config.yaml
activation: "gelu"
norm_eps: 1e-05
positions: "rope"
rope_fraction: 0.25
optimizer: "adam_hyperball"
lr_head: 0.0109
warmup_steps: 321
seq_len: 768
doc_mask: true
dataset: "wikipedia_en"
Each number is 128 + 32 x the weight over its row's rms, rounded and kept within 0 to 255. Layers, rows and columns count from 0. Numbers have three digits each. The size before them is the row's rms in percent of the matrix's.

# down: layer 4 MLP down (transposed), 384x96, rms 0.0775, rows 62-130, columns 0-95
# up: layer 4 MLP up, 384x96, rms 0.0774, rows 63-131, columns 0-95
down62 107:157164153083087081126158137203115106078164140173088090112143162162101089133148172088207140087140194090108160101146114145155101144144132114080110103094105136075112128143134095124180106113188133150140147095096143104099085119120111167147136093217127137152107101105085172105141130124153132071
up63 106:116175134097159159085164127156111119132106113154137144160128141109194106136136121153145101169096146132123106095147110145129130180095091123202166068097161146190167106151079108172198094078135079178125126148113128132096129145166103148093155187128066116114072110069128161150183135132192126150
down63 108:031206137161121149085094124101122157151133111167116154121147114127063112134123152081141140114153149184114180152138125126154121078152121146094095112096189133150099175150132140063114153114178103143164106146108159079135094143121107094154104099159073129105093155110085120127094120205107089065
up64 096:159094168125137109074079151115144156117114117155108139082080067137104159152195108102080087124124102136099218112134104129196124172077109137093128119131178081141153098147135090125100119098138133113133121090181119089120185122086123077145168138174126087193168105111156164172150156125112117169
down64 085:103111107109138084164151150163155119162084097121135140056105071103146120132073112102121153141171110111149133154106157122159107130151174146122163129158114160169103091120197154174084096039127126117122150138110083043136061152121071098145113123132135148121073106175180110126152080080096132154
up65 104:109164126124202146121139155107135176115079186116149089118110109076104117096131147085150151167109137099157112144157119161112078179074077136121104118134215086140149148104160111078095166146111115155115158108131103161142185144121115071148215171093106119138106167139170134128155142144174142196
down65 099:159085109156090123221138135094142079124106163115117176098163127091130148078093181140162131127151136151107140129102149171077095161074110122150082088182118122090170141146092125109149093187119133144104156126065137161132191128130097132157094126127200155122129104141153098103092105085124065072
up66 120:120161102155144133069081178140137135155070139142140113119171090181170142146198137113111137197109142102149124117146116120134098139094110111114177130117084088173120112195111066112101129103073101133123130109137116083138125142220084148068172145123093122157092143079104187129128122113099184172
down66 119:123130163145155151127142078169159136133143127077073125097100146104114107122113141127132133115072094088083111129120157053165122088141162115148178151164106167133161113144124163076166127136147138216116107178071112159141094118201115104172124109201161172088118113166066144113154163122087129083
up67 088:087144127136072140127103100162083151140091156135117082117151128150136069109138141101161150189143162113202113094129156153101096125083079164052108082121166083117146144066129090112063123145096177142115092067176175108148155109171062135122158119121134080113158134104156150165104134135168140136
down67 094:127122137113110091092140173080137126176107106140171115097136161126120119151093111145132148141154131133093105126158161086125103195135078103201111168158152178115086184119125108085088129214118071087096198172085107152115151093120140165093106108191117103157148083149128143107153078111147073145
up68 102:111089144123177135118186144107109153080155137128134120123109093085092112200098054131175116124157170160129139067110143154142097133144131203124129124104088180103091110151124133178121131131119185132051167081156111173112203131164133161119146093136083103117082078111157139123142176085138152110
down68 091:170124132149123081140162100095143137146118092120094142169157185156095104110137151188183099142135111185132132183148099073106120112144120104112141176104114095136079082093159187104134102114188156050179068125079109127096141168077114127096107165144144157097110100145177091106095070145111145111
up69 112:104168044170173174115108123112087137144147186110153162129111054140161091145125135106162117154130127094129133136120158132084106074161138128194107128159147163082152080090099130081082171156051103146102090114155135184100119191144130144094134169158156103115096134153095139127173098091091115145
down69 101:098111129154074126093135077104091134158151181151089130150076206156091090161149152106140095102136112141130074120163131085103151114108162102163144143122108211117124154176147115128131138127033179068128092192152148141107157127193111135119105122131148114120115122074096093188094160117117126151
up70 122:053081145115146150116126168109137122149107135132171121149094120100107124136175144110096117133063177135142187102176154141116089140105107071129205160050085094155134173114095103165143153138123114146105128133158118097127175137102087114169119122124113151117078069085131127142135067095226136155
down70 132:118134088111094115112123168111147122160184142109134139138089146075102110144091137126158165137103156091163171155117095155126093143066122134118155128091141189118151194094131160100192116051088097120104073163128127115126096060111108165148142105090140146101148139204053117093177090132120186120
up71 094:089146138093191135150159117104067111152137085133115186106068143112077133100126096139155141165043151162170131091164130193135126145153118117153119111066099091136164133135145095136102125116129170132129115092131132186113233114154142093151163097124120132167105177122111086125096077166185135127
down71 096:202097142158111122154154103113152122121128125128134110128162144098175131120138134126062137129187106138091099119126102106119091110100174161161151065165128092088154068167138159146145134122068122134064137136110112104107111184154109162072088154116149078049139152114181140136141121123191072048
up72 113:102126131123153180133176151123098106177103179097191109128106078169177133168157150079112156160127132161143183103123155136146098159141090181118103111076123099162119165104181091202128135083120159108092167089126076132112086167147143120136183111102090069135055104103098098137150099143147105121
down72 118:151068110141153180134145156126153110130130121166106159114129149149094102122111167066107133151149106041152122196145068126153077133165086129129074126168070154134125102088088129081117138146133089132068130093129122110077093099173182112149158072117109152115126164133155179152145214113131157133
up73 092:116150072152146129133096131148096102093156179124104106076140119096173155126122168039080130184116122117117118095100121093139089143184108132142125124131140168137148148124161066098103155166128093114191093079142136117099130109213147078154128141108089092176134172123140113161203083099173156101
down73 087:157161118095053143146100119042127128101138114081142165164125123145119089116128127156172128082078134189110173091156124118128153152149112145110100120130101081151179097138161169084148124137138140164105096168088143124165166095070072188160120143187177123138127098162090159085094149134117061154
up74 089:075167145143112148151116072107046117132095165084136139171122112112143144171158140142132083108148126150120110105160138127141101154170043102097157124129191145102194151171095127165150201132106080149159131147136141159126116121112143063070182151126065090140164081128153085139168119123108159150
down74 093:142129121136120125133116148160106079118132158142126109112081098104139155115130129151219142149173111152180167144112141147171165123084125122064097190100142094144111085113090131084076099108155101103092060103075180107174091124143076103160126101139134116137109189126082135148184137102126051183
up75 104:077151123166144139061099151130126095177144142107143142119090106064162114181134136141101076168075166101073129117131137144104093139160150162133101119124110135119140103136137098084115200126096156164070115122155112147050170098143127169101144226169127133122131121090136135139216128113102170151
down75 115:083157114133204137135103137092127129103170158163202103103072151116177123193186122090133116172062190161111147098112093136099114089126121104175095130134161140129156175157107081150138141102068101134101156127187103142071150129127123166083177157066126102129134130159175124150114105134149128155
up76 100:139145148161178121121165119125123100151151131111140085129126068128203132197181105120091092188100136108088161103078128158092132088134147129092157144065050131143102181116074112145115162174105175107080135116139066136133136156175133123107138120136171202135108129133125113122104075128152189098
down76 094:094168141181143083092154089123195132140172153142102128096155124134125149135064087138136105096147157113106131147107117133128145136116078105134107106193154064176169130110135199120143173117214091115144112108079126099124123095130183077122119095130104103164105162199130064138139090158157183113
up77 080:083159149139113103161138115117135118081137132117128131087189102132107141127103158121108167124076190139098129129131103144120070115118129073117182090165099111067177180149140077137140111133100143143177136063159100126114139058176123197110092142105146152104182178148053101149159085108177146100
down77 083:114140095061156119077134108095092091125149115162043158189120116121124103097100144117140139078169163122169121103159142058149143153165117121121082164076101130150151119145087158157086145097140189133171103169148110086133112132135115100161168066137150098128159095088112087077134176136128064171
up78 103:130092145142114152139126211107173129078075163114130080120115045120151050107188174106126141144113117130155137113116150140169101100089086111159170184109103084164142153121156075139114126109144172098131143090141093094085169127101136079129137145166172162122140172067120107136186126140136161081
down78 113:098093134118061142162110146102121146159087107204074179152119146102110119076121173150108129115141155157139132131161156142086167152173138200070087145169168093167082095041130128118081149170123150080214134100140116146160146127137149146139140135155113145096139146132174106176138117169124115146
up79 108:128142186115106098117133085125075104178151140139119106158112125116088107169167108151133095223050181155118146117171134174128121091121103149195137081113152105149169146141084113168140163077101052141087135159158134118129171173107089115141161180129089134165098085142110122166118119146160147166
down79 101:150119093154143127138120143142132091095099084176177137153144130147135092108111103159108124188174146104101152130126117104124148099116029149145079155205126122132178139179115144141167175123161089177181115087170129098127085078159139145142101042118140059143136151123156158100113070155165137125
up80 104:128195097169110170142126206157106151094144138155151117088104090082106103091125148137161132110107140133214153100129218104091077124210089083093130159129122090188153118136149072116128152130157178112089128139171132076103090079108108124149158137144082140144118144142132139126111105100152144157
down80 092:127120118152124107075125121122176062091121187119102119166130177126115100158139074148229133152145135130090145114140099067155177153127125136157111128159168098113097120167128139074120112073123123140140129148087114164150118113098103159126069124181202105130124103140073192073158108088068146141
up81 104:092174094129132166137124123094120128112145133206131170110122107096161069110134118128113151112116170127215092122137153124097112151146163083065167137131188140147130158124119119137144124135102146130110136086132160170083120113122077154058142161152050135128085165160041178136089095156111178170
down81 091:131109212184120093112101105093109097141121128165128115104144099116134091164124121096140137120081083109147083152101131080123164069122129140106093139141161088139093145146189155108163078160136136122181139113149085132063085156128212143164109200116126139089105136154145128168157171210104108162
up82 109:110174182171111147130084149054093125073179155099133132120131134115142120143145094076062149040117152106116108174108143143087084070137144124116116153110146111113123134094160127103168182176096108103105150127161120131068159129100137073066177158126171181162149119131144078113121141172136162148
down82 113:140118135212146133151157118122108099105120124161094115119133187138151145137123122091121120147113158098120077085132125097070171083083125110158081172139116184110157124175128072088129086100194128154137083127152131145164172142103152172123171177049126136140084027140106123106120135089124097161
up83 089:103094124134143096165088131165167084142142103139111141140084142172139135080143103092158135117103120082187111093136110148142151098140057112149160185093066110153172114132118081126072140177146102107114182135121099188117114100129151183117158106112172157151117098155157032163137200116091144152
down83 100:171139138148129176121142179100135122141139093085113105087174134157042114099102161153127097093109161196099102162110122109115120155121177078086112091120129127082106120099213157129101116153115155125170145121154220136140135093106081125168044193151129154136105153097119133153162094144125138127
up84 112:115096085174132174140112129112145122096101144074154057080123136104163112095180101146116117138127101126131126028143141172123101147093100152149158145125119109137152131103137086106098155110088182186129092115160145117136075093115163164133163181195118150149167103095091132108172116064109209124
down84 096:151099189053118072184194128115122111129096112154091140107079118179098165136080121139193094108124132166116155126185173151122141124182160123136137100101164122147091127097062136144104058144138098142179159073095141092135119126151120070133114108192125154121147158140149138175150162115153130089
up85 090:171227191149099153079134126121156102136130146094164174076106099139174099161128127082069115096113136095086121145107099160111177088126181091099083105110168159085130066149102124149136067131173097151131151163133082103129145167136130111121199129076118154177144103162142148144142114139146138118
down85 099:121097141130154119118175135139086124163133130108108110242145121114075164146104152231145142146172072162109090114099076080118136108136173135135169101110129101175090148065120142098107141154135142113140145132093155121158137130129083074124111158159104082178148082166114094084136143143134092074
up86 097:052153121132145168108109153085072166150083111127150141168024102166167152126141158112135115167086212099127164134162076157134130174084138141158140086174162124160143106138134099142135122147104111159069098093155132108127084124181146156102137163140132134081115101174131109131186167097157135150
down86 096:088195176160141135174059154134100156108147124117148153155101079075122172137140093094177135106106177103077121129114156132159129144120131141144146142141162149105085189072136127127086092107151095136100097061151121105113090133137128116073083147095099126194091053113104152168200147112108148120
up87 097:103084110161125148088076165163210132097115150125141138105105098129117143116141141132130203159086138050165136126150183130151084129099089073084118140096098100189152143148117068149150202086077121116103157134154160161135114101094122127141120115107108111186130101141117131136123198112092165188
down87 109:162156113122101110060098166113073147129139103093119177098184135113079049107089179131093120163177108144092127146108066086150134132104174183082166089146105165089131134130142110094111100140133118183112123159063160113155149140100141155177130095090117114111130178143090164156120100161121140059
up88 088:097176084176170148130137146110177088113139161102245152145127150077155122091109073089139129136108152082102149136127125122109147141104108114126076160140148081193176135112157136097148118161113065152153127167128127159098145102080153090113156188095091103115157159169135147187094089160144141128
down88 095:157126100123124128131087089163126178149164106117090121092135115093134154173116159126145132155188142135129142092184103111102145140131078134134082126153165119068117134128106150133169067105160130105108139111037156084172111104138156125177102099171098170157113099098199070096164192150089109195
up89 099:119126117140132130151160064174030141166096132132161090089096138078163103137148145068128109118121088105131157111103114089167141149193069213128141144122125081136112146139134137155232174089098132103138137109136110112118165103117118180096174163138103110122124108120126150166160159157092133177
down89 099:133125082170122149147129111063116131132088190085097089122126094089098116139089097092152093115120128182136137064145135148124151067117123069135142138128157159145146120152126195092107127163137177176094107130135049109104211163139176123125107123167146124107125119085182096170174104075154149094
up90 118:131172122133126133132082190074157106105160144164154087065121133090161112113179091142110100183119121167140200123103107199104113081092152096111131145124110105149129151119076110143143159118074138097088156136207136164121098159096150161096156103145154172147089096153135092090130133156209167128
down90 122:065154155156151152127074132126132142204161131138132158110171149092096137141127161126106132134171170153174124119157168087134136164138184146060149143130106214149102150079191145149114096110118116063121141120166056072138148097144143149061141105103078079121142115109102080128103115149095104118
up91 082:112204130110121155104159125158092131109058111116152134154097137139177078056124125099090108220155169160137106098122142126143112109175131123166112104139111116122127078065152112147152121128106195095130082082151143144055098127149125154146145196163126101083151114102131207123142161129122170138
down91 090:151146153175124111105147121141128099155122120067173103094151188165115146128132125181119148133118088176166152130181146118129152125124126117080108139106158125027133130124109132131086123141110178110117146184180154089188084163092144204186070118108135096085174119090079085129119133130174083140
up92 100:105151139161092186117104123166098177104118193132151148089062107168151101146123128080198110102065130103138088123068151124124125076178138077123170150102074109200161125131114102129143208148125161138135100132126156158115136136149097131130115149050079131127134091167129117188152123161144125150
down92 098:106137149128090128063148159079122162172153156113183130152066156147157117159203106139188150091141144107129189128138106142165151113111128118138116131145114075075200151125127151185133104080167117137120146132142167138180188193142170084210107125149140148142055137111157112134108116138137121128
up93 087:133128191098161083148119111160124138131105165141104056093104115086109124142101124141116090105089157131212113115153168172098146118103113141140076091110060146191136102130128058137120086171105174137072129138134110134120160161150127098117145150163081161147166168097074164115146170086194170142
down93 085:081147089141134155143167090148133125049200096091069123142192120176090113161132061109129135113128138120157135093120147125114106144139137107178154165178111163183175110134164130123133179111198144100128131129115114123133107075146154136121118196143141059128162098104122132159102029132110119129
up94 108:156152085118211137104118122135150140112138119128168078105128098112150059136119064120155150162118150153101165057161115157158079127129080104160065161092133112171111152142168109236122090131082121130123167146135153117080156169089129096141126080113137097110133141177116142109122198116092134126
down94 100:113143094120129177130177114107136143129153152109150116150160128072183132087140103101112113142156160170149101196190126080114106116186135151158153103126159112164102140143100107110071108141140117102095179097136122087211081071091101196169147130117095158122188088153099134111119080160146067156
up95 103:117134116089151123044115170181115155106151144108150092099142101148100129155155073161103115151127092156154116171136165143136115118097113147147172120094098153166157144190080164130147133184082125121080139060161123136113192078089121166080128131123136114102152175114103189159228116126130166119
down95 104:142122172123162102184111151172158109134108063160115118050110153131094085179111144170141117160100086134133114119145140168084131107202125198124161159131091187148107152125124122108138134080124122113155118084147139147114178205099188115104131124048149111117161127102101149068159119118105180123
up96 101:063121130167145131179132143112125184157145113095193093102122069102089097120119098084127074161086182149157135133138122128136106137143102151083159136100127092150170083073082117097115151115103176185108101092152102183131128137133169141123176075132179149205114091140074107161069133137120123117
down96 107:112124114159118094125105126149133074081141155130062151134118133125107103126118074119168195154109140131129156161103152107127131082127109163163135119158107125123158199145161084118171131167131037157086130070178083103069152132090131159086131151189110159125147164125162180077160162068173140128
up97 091:107154140158111101163113163140189162132137128169124138100123133120098121162169088099133123181117120102116172110146110136127122164137100104132208104140103126127169100116167128123132184197097087167159083101157127156110172131077164091134182138118098152102173141097013157174136176154120064139
down97 090:123085092076133103073139110107203139119118149094133182124174152172118155144144124098094084136190067135096120149166066142149131135082133125078144159140119095139106171075161130085171148091112130157131110185148141134126184143058053112138083144139152132141119081143159084102104096125083140152
up98 100:123106087167116119122145169178138149118102130157131096103096135146165112114107087154125043106097119098117169136157147140127045083112158109133150118155178085137144127198091071166067152130049138124116117065123099046085149157127138141135191146133120089109124167147121124156180164110129123122
down98 113:107136164137137146152142144128182153127080074093095066168070144145164164110187128138127121115092196146105127000122144153156118116107091113149122149125143173100157111095133089155155095140080078178072138104135112141139130174135149123116151190084131119153130154170116090150158157118096165138
up99 071:104153139119116104134104156149125117094107118093104153093155125103173042129174120128040081087181130129126069166148109139119138090089100165126112102146107103150144123060207166115136168126139125080069170129183100119112210112085144169118139110161110122100101141081099133159114086135122114145
down99 086:140114096123132120063160151104069147160121094113106128094136182147075143080136079101174146179156096109119177139146080066139114193157165102105158157121124115125026118105141101094088082157083096119141092116076138121108123107110134108184072061131173135150143130078133096123128120127147136130
up100 107:104125083110163205145142098142108107103119196102166123101105119122173154124153144122102132118103074063149159118093124133111095076068174115116167095141180098136163072098106116134151171139112182173115141123149105123127061074128119160138171135164170151157136063132186133138101105103173180163
down100 105:123147147078065100054073122119113130127161135195132111139147154116118133149069223155117129120158086145074149185113102097121170123130132068115109135088126153157082141094156167177142083151110093136153112160101179111165082110130185117107118102171087147120095115139166095168145127170160116107
up101 109:117124113128129180122119144105120088157152146200159134028101121165142135147111095119092130164169101168168124092116140129103150210161158111121140174126130072102170130119157113116143109138111116142128138116184074156111091163141163154078177168179048112152136092114166099158112189106118124177
down101 100:092152145179126152090139122169093129106152111141145146074106155133106086141139083155110040120140110133174132084193130126105179144166099151138069119143207180085092140172124129106113092142066170097120105111138178154106100145072109139101133131094101146139153153158081147105041145129118152107
up102 104:104118152136190103141096147186158157153104123139147180056104107176125157134170082097100131120116130092158180092146146179134126125111073086125189085141177110090150146141151112130139140085086124144099146119193092099133121094096113142142150128163072106206125072054133098159133101130126145180
down102 102:166163099106167143163170123147104132125122079150123137105101089120048146087178174111113142152163179145162164135143081162180160153110127151135057121117127154097133154159157164122117174054122125118129139183158073160176128127142105150075118090112087159162132122106167114169150206107173167131
up103 104:083150174160137108114138161110145088080154170100108063121119110159134103066130129080180095165071143176123105135125114189192106051194119097149120124077112131122082167083094097127139148118135070169094142117184137131090129125154094125074127145145192119159135143151098103141154125120167123110
down103 106:174153164124118094028170130124125169129121137099092144109189138155086113179151067124102154100119141095158131129134107147061093156081143114098153155102134156097111190139112112083128124142181077144117120106129108158121154148076122154140152151166094071143178119169068111091152168181085091141
up104 096:074180120152127174124143141131058098082123203130177159177120112163135117134165134049165079140091188091122145145155091123188099167105150149164141087143113178093147109102110132167134144125154081134152084118149118136116118126181119195143126099090140117112101135185090111174096127067131123123
down104 091:174140086165127131074156123155118134082132129182069139188111103101143164122152093161144069159119168137105129175079123174110171127112115120030138119195160131081086160172146137097120106153127143095129143124108146131137143106080104127097113136211105104178114092142136127078198138105132151157
up105 098:110130091117137108114131138183099113159096149158137169064140136132069109117102083133152123108109149117182148136135120117139093125099118104107077087102095099169143130137194073146192155179091123117154110119121176143067156089146130113130177194126140125086133130119065243105152178121104113142
down105 088:194143102116153091144170126142137142124144123162117102192148103139099125121162124129111140170105091074077105057078133088146145183139226118064167136111163112127172085124168155167115153144131090157157165105160186146115151129140200120098129133122112116168141131152160140162072115099186113144
up106 097:086137136152106107119144127134084162150175153173106131095142131122126091134114116114161079163077179113175147090175153174167114183144124093134142096082092053152095123095067086105160150163070129137104100149136162161099144087106110153138171143123116116140125089216110183186088172116156144128
down106 087:119112065160062113151170124127145173181127140119106107104073144092168077105145115187128120108074121143019131173176093186167140147112094114111189123164095098122146149143169130121165142152107083125142159108191134146115139155195128110131150124097150151129131145102095146159141142067143159111
up107 095:076089105113155170119138150162124116134078200142164122133154127111137112149158119084122161113076137166137167175141163152107114133119134128172107164099146120162201179122146157145094141112094082175128138121143149132145139063144070117050116141098132095165109159065122144169064057133193125152
down107 085:129085138121117158127125178089150094133139102131108151121109117100074124088099144190070125098089111090182100115145110057193114197131087186151131087098096169122119114135121149168158111103117134151149111140062163144144111153079169135175157088172099159093142089175149106122214112106135133146
up108 107:151135173085187142132170118120131090144151200103141111090089108159112160156116132115134116106132129140134117114107074155079086135059122141161114093143135113135150126151207070171158096118135173135091176083151086125105100134098180076151176109091194102101093135135096181122163135051119129154
down108 110:091105055110135129126110106093121081128131138092064129129131132138151114096131127122161161122134135187198124174104062152099144154040176090184105109123099140195129135096139130067175152096156074121112116126116114126125090146123170114153086143106162094143084144168106090127177188140142077153
up109 088:135124126132103127136094156109152119202122133096145115138110103087151107170155119121063134152142122068127135088157101113150100109077148140111125167101093109143149162093115110056100176217160134145074136097195058115105101126150104146173116162196116184148136099087117123117065123182089144133
down109 098:120135154212153105167181129141133114087074113146128166112137147087120080123156072136175119169168139143159107190033130101153144136107097127128130163093186125114123166104097154154128104152129112150154157083085186124115076138143130122103134135125124080148079202185163158094164133147157109100
up110 101:163114151117187193127114159126172073091107140139146149159080081106155128127155140164136111198126130089148127074073143170145122125126109165175128145104103125146101173104123109151196086122114119186111228111169133183075156152119089121051131128130159115126088153113138130143132116160079148139
down110 096:131068153121160169138105124119152121112074081140126122100113102099155132107189180115095106158144184071192062092168119187116187136079109072083095149161102153113050156146125129174126112123111073129128154128097159147124140100123085078104127112160154095139122110158092149140168169078136142127
up111 090:114119137205143134189079141100188135067173143137174115160117052119129156107144133108121191102144194083170153131135135110169126110103146093120095159069059151179140099086112091143151161130188128148096165112126163122091098145095114162090138124157164123109102147082103087170102131137154123129
down111 076:117218114133141131101157138133135139121173105149072140049134148091110097138131098064174076131145141152107096131155135125118134128066122096080151149181154144142094124106182128174127155132171117115191075092081111083124093085071098127146129176128101089148112168107069152180115104146107089115
up112 105:097173145137157155132131168137101074145110160110154144131115061124179097084083107111130174145147116148174132060102162124135125201168170074146135065128166169127106160116094109169101162133127156186102080146165085134084090137130090152097137175176115144184070086092130153134111121104102142124
down112 102:158085113086116143152120172117089080165107104132162088086170091130126137170088090122005080134127127129145118115155119162128114079100073143096187158123166152121099086148100142146151182095133136144162147133125194142193186166144156121171140141186104143120103141159116146102108153125100151119
up113 110:092134096123108166124153148140133160151108132105145123036120101063092136144163090082123128129130108128121121097074082169139142162102126099131086154106081118160210164107146143100173168137127137194159102115188108119123179108105094177121137135169044080142098115122109105116133092060108101162
down113 096:120146143116142131110057129166148139031148092083118107154117121174133132154134131121193192116171077114134163155145128113155120124159144126148153102100133080120141071184137121110130193117141142139085161073141112076095123082160073103157131179111142135141114103147165125061066135125177068121
up114 118:124121144178145209115097191073145137132128151141134095122143073104125048089136106103101165125129158105153118112076121133075067169133059107095137169152153065132145113082150079116143119161121135187077137127127120163154147088158111147104176164122130158146095094144135093108134115077082142184
down114 114:146057149162100135106155110173138140168120159110156124150127172158182150064126113160164141099083088122028182161095107166167105163178202165129060126107149147136089131105124156098118159108081139160174140112127100092127153152123092120135128066152119138100138136142085118122113110094167145079
up115 087:162115097118094113076097126128163110158098110129128105152128137131129132094159118134139064172115111058125225071119142143133153147146111143161108135130099154151088184087152091126215171165127101104149121134139096180095145134105147122096167126160055125164183163105146178180104107169140134184
down115 089:184105168127112123118123188102141167064138123092062115122118128150168107188108140178110128176115110103142127154107126151171079084144150103130117146095146103080131101158144056091131168131146098174157114158116153069183096118138133176158105104144130116077104158178180080039111113136105144122
up116 082:108098134123140131112166073112178079148164167100158106140122114144152139099110118146135197167090217085111124115158155153132131149088127100144097095092097056132147126147122165139111131117132163178090163167155122168148124133196162115127163169065146158130061125141118139177115108049163120182
down116 083:148114138122136085122140084124093148117154129155100151117185120050072126180134129109151089108170088143128174181117103070100116179105142148061115131123134191170171164086145188188161153128145148119173085107107128140102107085151141150144110095142140080116125140143125102118187085177056117142
up117 082:157106073147173161174154138214130162086125171125133164128100068064093062086132125140121124107156186139133139143127106153119115142106120131133081121063053132149150213138168092109111131112145108137127206123161148131130177137101104131129160088173134091156147121093161156138148129152103082117
down117 087:131157129077120117162101093156121115122113066122082103121126140154123154097182093112124160127120157081138152120067147099137138070180108166160165172170109129094094105139116122115074148123143146089140183103084101134149091194149188046156117119089173143144146114132147132130064037117169141122
up118 105:130106132134150149131101157068094115149142167126101110107081097146168113088152118095094119126148070135171132187131104133114161134135131108110091137140182123126128139107180134161168108169144162163085130068157081200089138115111163159094195214056162121116164152143178139107169137069158114147
down118 101:232144090155096121131141071146124132125062101122121130150168102079100140108104157159156146116120151148167096081075160141157163164148140210119164103120129043153125141068153099142131103161150078086131125152090098103110164109103114145137098185114100112180163164128106119167144160139095138103
up119 123:095109101170158116147079155109132120069128121107153139076078117102146102138197083116106103136114148071160108145127156153082069101119146146166172204089057088120116165092143081145133107132094177093090130136138100141153089101127161168102158148123153163094141147122138167140079171144108196172
down119 135:144124155070167150159127091101148177140095158154152152157146093094175098092089190070105114122129163134161132086112139142075102126135148108113160143126119108246125122084178123143183160134131140125134135058137139124135132108096115150212112125157112102094120117139102146159213103093143145087
up120 096:166131150170168111132126128080147098127094073096148129137119113081152092125150175062144148120117160075143149160142105157176066166109036146152157131149073087176112119156127123150156108143144109196146117141102112137118129152103219153133164159150098149110156126081091116153183093124088171160
down120 092:079170110138074122149155148161190147128132144121137087134109079161133118130195147142163114135174142155148150064115109095120160143136087097114102141154178148088122185135121155113147100131149167068109109143199141111139095064138086193139135153107163118192087187163186113128067157121097137109
up121 095:148112126152169177098113140079170110100124145114140120109162090153141120187165143081077096176100135074137152157139110189092075122100079121192141085107096134176195149149083127089138119114149085106068165158140176096129146128178151161082128142049095126191109134097101123117127116135134133132
down121 092:080140146137175140120121185108166082121157161148165177104148173146105133104132151096115175114115119129127159063095074147170084130138134164193123121162131147136127136118137122122113251061140101130146096149142116158146162183136152086094157115118133102128066094162114140106122102109128067062
up122 112:142110147158235141127161160140122196157090179102112115088054124101166105086131131097099101098137138130103145135097070135138097167128117116151137169167156131152116139157121086194163106113100136186173115133160156141105175166111097131120153134062097060098105147143183108128112149085116113166
down122 125:098135094137157106114139123118193158147110183084142149124123115096146119187125170120136209174126133123145097073063112133174100109079124135168167093099211128121125147154107102135128130078122124096075132098146177155105080084103120126126183159116122105107102103208093118144199154102136150101
up123 096:104132121122105151087143111108113082161180133216097122093158136127112146116117078141135082105152125136146130161100077178084160144136134077156137125026097077079126132148102094129145161200094107148092160139173082166118132111145117147097159167155089093076106097150123182150136159140174124158
down123 093:121165085147138136094150184112149148054178166143135135120135110117215153107147105106117088117077091138136160113134105178098150185123184128096114150075085129153176148157178113076153160150143151146140135166140156140143106163112078170124115132102148131154071136146103145110096172144177222103
up124 102:134162122118118142180106095142131095123168172156158101051147160139124142092128113101079180075147124108159096098115146162086084142153146145148187117080131071161184151070109107118137120185135133123140144071155145118096118117153158075075175160165071106156128132140088130164152079075169171110
down124 095:152130191170089132162081079109176115161097095142180103159104114186082129178122121171135144137096129091078167120114154155125114133144083138103086150152128126128100078126159158144202132082114138189059078146124096118122166159099143132076119151144167087130128149117165101157142149171139080059
up125 093:126159106159130156156102151117175103147154132083141131161080131065192122103160077127119148105126177094114106112143146171148108141152148076183091211099127094113114104105106078085119135084111187147097181116139107152168140083128133112135137168112083159106159123125147134196091158088092045122
down125 085:166076174158109121107162098119145118157166127160117153083155130162107177068067096089130065102109133101138097190121082116177155170125133155195179111116141152187153149162124188124139076146123087075180123134100166126113107122174165099178119129113142144136128202130115139119090155107149152146
up126 101:088138134108129205142163123116077083140198176142166161079117084093174164135138145083127097080136103074147113135087102114121114104139124166156123131136189140057193101144135131129061193163097141145118114166154143100056115139094113167090126118141148159134100161111156174131157080115116138121
down126 095:157138086152119110106142156154188150132085084139149114148115172144089104130070151136143130177136144108074165163153074100137150129149128139139081110088140126164156131130139124158163144100147118079179132055160142131137118220094145115104096112092101105089104172141141119140105121057206212099
up127 119:088086142163125134137119176164125140130112128142144143137072100118161174104143081116111148167114158085156223069117144161139080109124131081172157135091116110070085189127143129126100133137108090126108099066163157153129173127206101175152150109116131119111080153061119172134117100113177165170
down127 122:184125111136127162070113210170095131069126121111130120127081054105119144182148105103090148155139112060106108085148128165167132101107114079118149162141150165120163156140132101120070098145177148129080115085143095192137094118144092200119171135109112137130126078142134141157127124102165200151
up128 089:078128076140163134191157130130103123116125165121166157138109117092126111153076099140138156162082127114083103111161101155119058105076070138126106078101137111142154157115174116161151189132088119147154130088124080237104187097085102094110145143074121119080168128171132157111139160132153152147
down128 080:124149082122119139144095078110126179115112152077131170164166120077166215141127109124184154179187072146170102100155144085114131162078164115134075140128118102129122160130126133111123069118135109125107152124029160129112152115142128105146095130167152160134156161116155107056157108167120057121
up129 072:127076105051156112138121096128120090077134155077134106105115093107129173114111073124100185119109118085165179120105163202158102149111133137104150133143124122125112196147131116129097124200163149106143138112141093088113126103206086134111173171140122102205136165171150188150155118095137104175
down129 079:091158112138122127122100103130139179132114132147063140165159159110076165151110114169082122123163162172144125142134141104132138166209106144158086166120172130098138130135159116146081116155078189101103109169051114092138106135156157112113148106138146126130099121146164057117132064189096137027
up130 091:140123113139190141115157123156079163124120117175055144124104134104103059137157061130090118162123149108091156110107179124091089154105139077125147174141122083110128137092090101153100116157067152172053051086148080129150179117107135139128178138162143118145080132106098183102139141109153168155
down130 096:126061093144122139138166119168078077144123123121102110148100128118149075100143075060153113128136103141126164070116103118087087144097136171107109109155124151092068164125112161166132131143146149173126171153093135096177173147076155087136225170159176142107138071149093092135077093128095142135
up131 099:086122072170134161131139146130140070100097179165176145103144091141112139151136052107167126156099155112145144081115139114144062139162100096159167147159047076206120121191165144123166139126092131137143131067152119156109186077117135120161149146139142098137132148153147110136178068099094112147